From a checkpoint of a small transformer trained on Wikipedia: 3.86M parameters, 3710 steps.
Each number is 500 + 25 x the weight over the matrix's rms, rounded and kept within 0 to 999. Layers, rows and columns count from 0. Numbers have three digits each.

# layer 2 MLP up, 576x96, rms 0.17, rows 524-575, columns 0-95
511524473495502483497491499485485465523482497468515508510452497497504520524503503501518480514504516462513489532498494509526483463504504530497551511522488485501485490498510478509503467457499521487495512497511536536542488488483494511511530502506472485491452516492474539467505528490475511489
535543520451514499463438485507478470471460513473433499497494510510493543488536513551511408481531473447481514480495515517524603474516501499531495451467547491515512534520551483503440531506525515504505512417479514533545520473523489482512502546516509531508396545475443435543572471450472491503
514494488489491479490485507484478489476523527476497503532497515508512495517505477495502484531502459497473530510533459493501506511521489536549532464512514498509498476496480503502480498490523481542464537497525468447517494475499507536522496521492476484474504510480505520450523550499498499477
489468504506506499499490492470520510484511508514516496468507467466498488481542505510496519458488476513504465523497511500506506506490475505471501444485524506519513489497470516451533527465482523520474522537531504511492518473525484505463495492500519528482486509489474530505480462527539484493
456497480492500496481484520510498487525473496508518501528513518492495488485485494513482481510525479490530527480532491478495496506500490509485503490520478526468503500508494466526499527486539485517493545488524488522533513519494514530476508499496513505461450481498502508511502505476488490516
465484487537534481459492500509509531502481502480482532463544485563481499505530508502458528472529494489531483471513538444537526530453524487476521495474509507511527518481497535495444464486464489454513461486509499481555476543538468480501553478458483444517502496526529514467484508530475551482
489480476503464506505534507510483490502481447527495493477469525508522529476508503515493477513481478507480479490503489491497504508500526521497483511523480509492511529514497507492501544510515508487488508505503519496516508520531484522481509502501498497500502489534486489491459474471473493513
498494476496471517495486523463514542553538498505510522500523516496537488460471501491504476505475525480506535493515513518530486508478516514471537487526507523502495480498479476487523498529494525503523513503511533547530479500465487485501502490463493478485444508500508506480485490550452525474
453496510530542478479486503492508516479501507480530505474531518510506524478469514528522520520516518479496474523487501521507515481456490498476479507516466481495487507477510461470520505513495517519436493506501510490464469510524537511467484522488502493511514505488476489516487502493475485498
514522480494523566455527481476548556528500504534462474505480471495457486522479538514467455475551502479517457541522490507486479519508473545520501518531473489515481490504546503466483529472528551499452576466505511430535478511511530538483523506491508499447458462516518528496494482507484525516
463504454430509496461467564475484579532469498422455441488541503528505460464475453504508495538485517552517527545478561481535515544490469470397527555527539520492462527444512503536557549468496544512516483518462510459519485515517528544484484489554484466517477541450478486539502545524506531478
496494510491516476504516496532472476479500506487477516528504520476528478495479491502492475504503469499504501502510510479498493485507482494502500508517485478498506494505498510514507533497493494489486488497513495531483514507476523485509511476488498485499493504488499493492496483512477527517
471496521480498508470484520521528479486512499512530474513457524496532474531455492482463493510547506528504514531490478489519519497521470480496497491525487467485474465522470474479550534496529485489493488489523475544558493500504514519479448528541515448444456483492480537497497528482504480500
523482483539527460444505474497479532514538545459536510526515581474473460457523498532532486504481506489491499502493492508489516533498515529512507510481493504511490450492533457508539509529484518481504497481450525454466518468464469486495499503519547478489486520433482528507465498503480529514
496542474490485461449478525490489499516492493476468497504513482470479515491527463495487509495505538526529492529515529489511505475514489469498478530543488518498476505513497479488505491488523529508495548484524479527473501494512517512507503506501487516480468481518485552509519472495496501475
524496497525509517501514530491477502487504475490491520470520486469534463517509500529491484500551505512551482504457490486518510482476524496498521485531466483509501567485491520531475520484507481495462478526505517504524488514470503473461487482483527473512456500522459508490481473532491461454
463551521464531486510524526508513483560483466458466437547527589505503525463493521485509524480512434507471485538507486496499487510501468451463563506494533516508506473513524483503504507411526510474486511530566469491469479497460503511499488506505453492449506451480571485564547511543502499508
491508473527553510485475488456507518493452519520517492476502483488538513479490450469531562474505469510471496504500493482500508475516489489538493470499466496508494462480506490491506458532520539461447528493489490498502465496533481506503475482509533482498451557490451488499552539468515490476
452519501473499529497507546519520510502517508486534501520472502498555487497491496502475459489474515510473504492521516514543492476531495517530524492540541512485496472501526547467548492497513467533464474492504482493495477509480505545501524531509519512448522471521493526478495494488514515528
489510545542490522475533497473510545522515482494480511531461472528500537499469500468506499496512476512533498530473484489501497485512481492441467476510481502520544489490478447475495518465463439494454492488506519553470482482489528525469496457562533493536550534489527512504457541530462476518
509487510513498493482489502525534492525533518466511512499523498499462505518462494480505494481494477520502471468518524532504522469489487499515477496500521486538478461468493483487514509507498487484475457507472481542492516475528519532514471498492503506465499506478538504488496504536465497539
531450485498561469507477485515538506468489483569452478527418459441512512488549504512491430499541497495504486530519519475480502522484489521574508510502471515500497504505469527460458482490474507556503517471502499465523509483520456530476545509486467554514527491478501533479507506456487507492
508514527502532512478470481523504479509541516495515464482506471508481514462505493480489485486474485482518515507515521455518503491515498478518494494527500488498481502484534530487516494481522529496476494499522483508487512457517463484511495492504467495499488491488449500503506510509501527496
538509529510468503511540510511469506517501512493518499528483506461519513463492510492472499517488476476496492501529491499506523517483493501508501520506466489485509495529505494526508501514500503490475518509522517525499502505486483491496499489482474465504515498510508520514468502499489486516
510504531528491467531521498507494471480495514490496498514501488487512536529521507493496494512518509490502466502489499517514525460491510478512501508497468505521491504523496473505503505479494507512488521483489506485522474534501492518498520570509491506484482485513503468511500458486467477480
482504496495511501498516523502488490508549527504526476511503507500471502504487473488496498495506516430508467483503499511504497495467510493530505476479479498526489480481496496513498465512481524464508466491480472526489507466506532486476511486502503512547500538462482508503476469515487518493
505466497467494469471523471502521527479524466500518536462500519479504476502529426520497505556468482504509513475561485440497460531461497540484490516503529526506498519480430516515486495490497530495486478475535528494492482489504476433533499478479514497454488467503393562479541489554468465522
508494501497512505466517525515506500496495492491485505497496471473496513482484504489509549511543505507517503515464504485529484482506504522511488480485465531487508491499502511523484505506512523541482511501524493501486527497518471507488498506491512504509466484510489501505486504495472528499
496494489489478526483501485509484489499559527499479517484511527520484545489500498510483499529508469503478497488490480491486481520491457536515469522493494512522477501499486492493509479503499502494497507499497500487468483469459534497469476506543502482504473518513522416496500491491507489527
509490517542508509460484514514483464445536523529485506526457522513501483550458520498505470507524486513504494478482524484507489512510473525529490542515501536499493496501468491485521479487520494500539548469516517508490521484528518479478497513507523530467475516546497502524496509492504500492
517509471488508461510462522496527567494482448500457500516523463526486530506519491502470472461469535497543541527498504487482502479473488491468443455515478514469468498514517550456461541529531501535447472484497494527498500536505482536516524536502534557435488538504505478495493560478540468482
482547520478510517500507476528483508489515492471478483494529511478523470504455487530509503465525490576515509535506529488526507462498539480483478522512501499498463509498493509516510496489506510485447453490505540490447463504499486485470498463508481487535497483458463506480509535481461480519
501547492476520511483463448520475511517491496491490539480510519497487521534502483526497501515511514498497488469545468494526505521515512520496518511495488549553479529576503496490466497508466501499493465482537514498496463467522475526475492459518481516521521479522470538459532477480515505501
509494513502518515531453475555491478514499413519499483535516497519540514485488455564472536489531550499447513496483558502481498532518506467493503468479472504528506499504516488543518448529524543546490521486485535456501446522519511520455509488517528454535504509514456502509500498497491464456
510485514499489530488478528503517514511501477497450481486494518484506476499498534492484487526506481416518501480489513507489488494519493517519494508545494502497480494518501478507526483519504504475472525498519478525516523469541520470475503536473525485493482500493516515508516505533500496530
492452488500505507492501504510515464499552527509543491492530506518511519511503504534494470506514530453512535477481533509528489521489474505519525494522489516549481519500504485517508481499451490443503477478472518541492479497487498492533460524551505476530512484474503499463529498521517524499
474501494522492533485515534507506514503478502518522490490452474521479517499511470522492512448494516545482503502508509494490524497540515502509474494472504497527484507478500464478502528499480504469464494507486519507513507457493527532506506508529501513444498527505487497494489514514519514471
488455513502506528521490481503501510502482543489486513533460551460485509469494550572501468492455503490513433488497514452496491522515525482513519487474513582471496477482465510473543449460491505501528537449529494584502481484520527537467459471489487527517546521485523518515520504490544530556
454511506506516503483488501505488556489476539565412504495463529521497424482497493592547506479520550543506470464555497444491506500466469511470503490520461487547490561540458512509500531519467498505521522493569505479486506470517542510520477519532570493490492537479493515481518466478507437531
536493540516501472541539474476549461497514498480518464517486527481457525483468503509438478506473509489486485513464498547486544492541492533494499469499501517496505452507490460535509549522501495483466474477518447486529513492543497520484509503499496514475514495477532491499485510518501503510
576467507473444508488575521526508477572491506543512506504546452462511466483514458507480485493538511513520456500531475501512471467526542513493516502504446498498471523520496511515499465478493484487487517545518520572463510490477485490499463484465510479495478439510513515434579511543506523481
483487485511511471459486471428510478524491495459515511497489488508515501465506493560510479469483505504509516540519468490500536442511508522485507466501412524492551492481498524484485515458581472511508482463521517481531475507522513474484454464527475471494481540512543525521524473456535486557
468522474480500488481512499496496529480489499489509512505482526496490517482515500494523511510476462485488490504502484522508515493519484486483511496513479509502511498490509470480518517508529477499495522496499515507481518518490501490500497510503495496468515501521519546510501504519510510521
498462505514487528502443545514510510506524528541454488513498495460485511459458508476508476473509495481513519520501527506469460497512464536496501464514461506506465456566496515519503470523493466477446486505482504530465506472520508513502480501477517549480492478439506488511520512507518495509
538473526496540471513519478510534490473529494486509478457488541430505481508498544580499465457519525522480559514503503489531553499462575472466480480479466523481503496495504497436476489509478497526462501481538515520491454511503482517468506513496505509505518519532487494478480533515531489502
488526502506518492509517526527489500486474493506503510494466495492477517493520492478485501497499490494502497493479521501490507500515511487502503513500473513499489485494506473492520510477509485479496512490502500502490505512510485497487484499489501501497496455513517492506505522492483506499
490470562482520506524425493492493529476532475500468521434525518443492499507526457531533576500511457512493546497555565464540583526463554471466482510531515464501473544470520515453486458485450500521500489504495522537531503490532498509518462455488484497510462503472492497507587491481493505490
493494540543480503494474471507517452502505515486507534507480496452492493504480496541492466535494498486492501508566490521506474483549448477544505518511490513521501493513500495471521504498530493476448531499552490586464472451514513530517478509522475535463492524500536527470513536540488495492
506518517499489512484501462488521488506478487470518500482489505536479537536503489489492514492484536495488477457484513499503473488501490511498510500492501528518477498512479516484499504494512473449472475433501495503484523484523528488448512468524497482498483492528491520506507507505499508502
474456533511510494487489506450493481525514526476502529506513502503529489462489486496511500462456546506487502449483487454483543489528481488533469488571566469513507476487498492503473480488511498481473509508511480501546459473518548478499494544490489553501536578473474468566507454514529502538
460551502457491500490469486496534508496516488513477507515523465520527533543513427509529519534476525474491488501494529512509472512472532477500482487505498470488471526489543496516525473484486463538533511490496495518457500499524542529476526458498499508480503530474494461505506504520468486495
475498478485541542513496492507500499521480526469514472508534547496512458469490459526464463493506537474512508513450517533507487483483488482471552468469487514502522451483470510535560521502536512474529456506492519470521457477510576522513502504515499484496515527472485501525477531550501469508
# layer 2 MLP down (transposed), 576x96, rms 0.147, rows 524-575, columns 0-95
484475452490494498487530496528531484480497492470495498527484475528510531502511515472521509453560470494490494520498513521526509490519518495502544510532487496512523485493487518517530480492527542497499499490527513503504493510513494498479496505489506498507533487460527534500485514514497517506
483495481550494505500531480464502471513502524492508484483534450486499485511499523467554459455494485498444488537504536544527466497489558486421491554501460515473521525504452490458507529513470515457481486544488547475483528479464491458493457515424477444466470456469473501485462502536535525460
505508494498491535548515500509505530522506524499502510503473530515502464514521472539503490518504500505544534524503525494527487498520485490524537500486501539485504490506498554515486532518536493533493480463530497483523510504491478514511484480508521520449508547440520483455481519520453514511
485518532512533509524489503474537526491469503512512494481493435488477501486518513539498524453496498514520483511482488507502511498538504475460474475529489480523539481483488508478537495498503511536504524530507515533494532494516460512484510502477521519447496494496468517514528492494533487484
487517511519513506491499489468522467509514489500520512505530483513491504489489531516500500497482495504510481494487461506472505519468534517469446495455496513482497498514473491482529539498508524449522509513464520513524502495525490494520449458465504494526485481510470518488490529522519457520
480481487546493484486478549471519497486494476515516505483510490578504513452543472479539493460535503512507464477523546496471484444472490526486499471523476445478557554447522509540484485494508498470548496504499514583524488510486477471548519509512517489503482551536461452459489521515522516439
497484491497510481518515504489502503501490503509529524509530487505487499509482469459496487515505481504492479490471491510532509479493498482484522520508488489503476524481476492517514457492475525523506509490446497524500505498501493497507481491526490493487498500479497488496486540506462508486
501509474483483469495468523481475470459477453478449510482538540511501481510496487483516500511525506545489501455505506474496495513488498515514481470533525513505471483507493493499497510481469535515521520500503506447528506477532492472490479464498501505531512497520469520506481487477497487487
467520508530554507496495515513496509488493528486504521471521498507517519493489516529546523505507534506531527498513505517524499506477497474467489499505477498492483497488534484448487508505493528488486502464518556472482493521500500529474497539483461496518484502509523504515457519510469496487
520489498490500498507502478520558492549484492444481482497507480483483541481524484513469478439466504535474509520466482491465521509509488524554459442494479505514467522485553544506500530505522502499461541458541465474497482556468554524534548541519518500529494475501549465500465515495463509525
489513469556445509463476508484512601536457503495427434478514502553503486465511526483476461491491488505479518492513532478492513506496449520443515545553503496479489539476448478530541551510499493487520549517480422443488513457497514508447470519519503421475537481469496425498493506457503539534
494479543478510473505493492506483471494509478483497519523496496491540441524485505470474479484529477515524503507499480503476480512499479501495505492486504499486493479499496493512492497493492508500494470494499503526487497498491499497505508482488504487498473486478484499472478488524492512508
495507544471460497504479512486499488458535523490513509460446538529523480496468479499488482458499494524495502503535500506490491496524479507485519485477460470478494500481490484489522492479511479427531505497518508527553506531517533521493468457497501479500481490558469496488522489496527501485
525506493526524535537496537480520514557513517528527497527516580513498498513501499503461505514509484522516484471478502517493526513545512527501537487488515489487541501478507510539449558535500525478529475495474508466505519499498499531511554510488482523556514480521502585513439480455529538516
490464522529467497473505526506499538495507491490499498536497457516525480512535518531496493505480454494528478502546525516493508508493497495478475541507474482454524517503498533528529533495494507505511506543507567491468492460512498536540513527534503516528542471495468526485519500526537488470
495499447503542536515510487537499512501504490492511501541523510473486581494480506485516517493495465519573466480469482516507487491508489505523516528496486491485452519475466532509472525484540516494479428453446539464499480476499503491521492473490498507502491458501516471493516504469488498513
448515541493521551561550551520499488513522491439511466497523550474546467443493527477531475487504448483488534480472538500515453498524481486508558533477498513500479478530539427483515499442525502486496485486519503462484486493480509527496552510499481499439484568470570460535488547501446477457
496504479502532494492494461446498530538502487534506504472525554505503510472541486507534529508505502508496497497542489493485550469492520485505458497495459490512523533512550558532477502540506480459500496491528519473481468500532484486521484502522506519513491508522469514504497548478496516507
457471485530503529506523468525524537515481508458549479509512525527540529481479508491508502467522512512496509498486510511523452466527497503541552486529565495512476511475526558507509468474496491508508466480465454521500467496499514497507510534515515505508519481525471468463510528517518482533
490525509506469511482559490478466526508449552505482510493471483515507524456496476545506480493516497492520486532499490498524518486487494510464460511529479483483527522509431470454489518502480461503445532462467551550503516486484515454468483512494488483511511515472452514503495516515490447510
508537475514484503505504476528517468505485475520484502497467492519466475508498534457530551504511476515466498467512424496579459511523501504496530480502481515488483503462488507469561502483474506461489496484484502533492510549518506484470508500454455517542477523503517470522500513526473494525
558509494475550511488503497481480548466486512478492467538506480511501525471516491530508481459519532490498493513528561478484526479469491526493442448540509426487463479462436495474489500525509495551462560463556508525495531505536491531516504514485543498459479504478466537497459486525492481509
517503509508506501508493497519486508491504499480535473503497497512477553466540534495497505496495489474498517508525528431487495524489510508509473487517500478477534514487536519518494512499508544477494488515540496464506496473534513479516498500506510511550511491521485514498531514509515531477
494519503493512479523536525521497516494505507518497508491503502494490478511503473538501480501491479476499513531506503475509507496486488510484509484513516519524454496499515506505523503520501524512475527453433522481499505476442529502511507492476514511494508502477494491489477508513506481492
471500463495528536494510534492507542500502500530498500477499502518538461482498496501516500515505473497518522520500489501519481506515520531504492487528482485508528521468505536512522513484513527530514500519517519504464516482521503486491488492508516518504491505463486534505509497504532522496
506525504480497530509508510469497485457514519467497509472482515523513531530505490468473539511532528487498497502506546512489527500464519507506486489500454537488489468540466487524512496535491537459522480467501480490467483503505527494470501493494498541520505509487484481507503472516530503500
495494493445500523554519499512430477504533499494485481489470506531525517516509502490513484534493521498519533499524495469513528511509457552545468506466533548421524441462447450523514498508519559521538503498507516499493481527539529465468490479460513473505479505463432487534562447527476491508
487484502522504505491531519515490489490514503483493492485489496480510509499478478504487559506529476530524498534468519490524481479486491514518519501515454546489532482503501508562477499507507526543463507502538480495467537487531471499502483497526490521499492503518493500506499493492526519495
457522503520528486480458471498513502507484473517485514485485502521500503510527504521494509530470511500481516511486482508510472475491499432507499509478507470505497496499508513489490505495505527482514510505477510525506516507517503494442515474503435487519511509506525472529484483490518535469
516494493556518513460514492511486482466532509526517538510473496507498472542529528515488519543557541505491432451527516462511498520487456501531477495515513501509487494543466476469472496487512493485537523497506492525492506499495497527490515544522517462480532507537514486524488533524500505483
496459510502461509475551479513480441529512530515518483520454497471526452482488474498501494544503457475459471478474506486481446500498523511532503531510490506519515489484459446514548467485483489471504521497489490486513476491517487417478480505501499470544497484486476520517472468475485494525
479501546466490529505480477532477513495507469485514497484525498453541509491469504499487487456493473581510521503545545504475478481507515491529482528514512502473471500486494506532506507496490500509427469487444479451456486478492496500505551513506490503467513447489471490486504485466509519532
514550494519491487535490473519485485470472497507519514501522497504509532474497570494471500510463526488503509510535489479516510547496497505492534516550510536522455488502520504476460508537479487501524464500518541511498517464520498538487510496534506482491497517484530458455478503476510529565
522438502501524540531472490554510476467524420530508530555547477500527531478485440522464555493524535470484543522517515490477484543508468470565506488468501500534514502511504488515497476507532487541471512472518539442488486497540557534508527528543494490483468530534483462495515520500484453500
517531519518497541517489519513479485510498504487530528490472489493469502546526517462512487525519516460528480495515503503484497475507475525498470515504477507504484494488547479515529495520516493469531520519525477490510491481538484465509509538504528524551541490497498506544486496512514528483
476491456485469518497546520489513503501536509485494471482504509519516494519493505468502519498451507453493513481495494503521498536544490493500477494519518482547527519504503532491486483527461494501502462480480511506521482508502501507511490477486486500530508472514504497490505494481460509528
514491511505473560495462495491517517490510505520497508494433520476477495521497505464540488502485504529460531556498503501479481528525466500528509527488488479497512498501500517497513521516462495522508484510504510494496515487495507551477504497488497512506496511493497511474438487527512544492
519503500512496501514511455464482530498489546504497518485455529496529480481534517569558484492483508445490439439515491461491463451500518460490479494521519519488489468463487528444510455509478505464510510434574517536490514474526478515478485483489483537510567481503490489473531514505525514548
536438502453490508479489519486506545444480543537456506455493548513506474531497521512526521481499559529541508450489510496500519473537490504475483469508527484483496518535453521486502546462528489530485516504513478525529551504554521468483423459522553453510468498446454546498572491447482446534
546473533495508501541576529512568438491509501448488498504498516459480505511475509465486464533433466462459453481518518499499500492515492513479510494485477503481497526521502548550473501543488491519481504557543448478528505526507495503501517481481489535501519498509507522482482495525487554523
473521475536478535525465472485464533464524512481536491537475534522531560510518547504538484497396501533480535519476531477494511527494457539467462493512574508498483499518460505460544528530519501503499502501459463436513476540485506428491523538508515509492479510470463454542491502484494492475
434523513525514522482503524490560495518519527444508546440488457511477494520471446489486514499457492476517535550461487503445514451483577553541499455544458556466516473486527450470494525499523507516532499528457486507524521503499517480497510459478510461421422508522556485484519491497506522518
480512474490472489506525517498538464487507508526516502497512466535530503497481507543470497495532492494520520507485531491522517480502510498498500521505502512487478490487514539511497484491503504489517499508503523516490503523497526487534522478489524508526478482494472462516489505522494494486
496507500518452548499574489475520496537504483463529512490494505514479544530490540460514493518454518463522476515493473481531502497494512521487490506485476461515557535489487513494506516507459482497526496501454458481525495505483529433502536533467499518489483485525519521508496476475474498486
542504511513529519484543448501515509478447463512472484466470566485493511501469527542522459477530514503479552514470487507498516518467582468476494507514505510515487489486510468468482535488495462529462505469579492549458479460546479470483485497502507525478508507525508481472502502495563507520
532487461496482518475511508504489468494508491506508531491487511494529492514500510516475501497515508503487492504510542481492534490502470509543472472500468515506507506482515532494486488517515519509494495528514500541512491507495499515508515524503521505497507507502479521477502512499520489501
556519537458506513509522513502545560458468531550523536471507504504528528449534492549470526467498452518551439537505502511525513484518524488511472486508523506487516506478544495513486495520523495494478532495508503499478553529564496462496514496535494526498465438508498502489521451519454503549
470519514544493487534552516530474444523534462487532548511493455451518500555532509544487440536495512510512491475515502506502486511536429444532521513449469546515510507458501507533513504506504463528492542513496514569488451453474503500551503528500489504459547507517510461468467488472524489428
523527473481524493529564516493504485503504495509503473487495519519470498532530510527483477495502501475518489511507502493496505473467507525505486483501458509534519534484515469480464509491490502468525497521520495499506513492509505504511509523527504508452484500517492516485501475492483505510
483479499507508520517508530485477466541473511513515473537536502508478550513469470511504496527513572501471517461501451528462510490518533511543489497547520512477534497511503508539483485478541520521506487475496509489553472471494514513522582532449500529559514524512463497517459497528513508493
537492519481484518474522505460456484478538487489527483468472551500500471485497566503465493523521513552479523494494476494501509542487476519479509494480510523518504495559487532502525491479491504470486488475504517474512452509494514481498489541494517528535521477533530509524487526486495549480
469486441512508549501457450473500519543490477515521458495526503524487494449493472516444433535473538478478515490469467541494503496536489508467575429449454507508499452490480500475534514488490472464539488518447514461491498457471519481479474518549499472494477494469496463515476519543468524512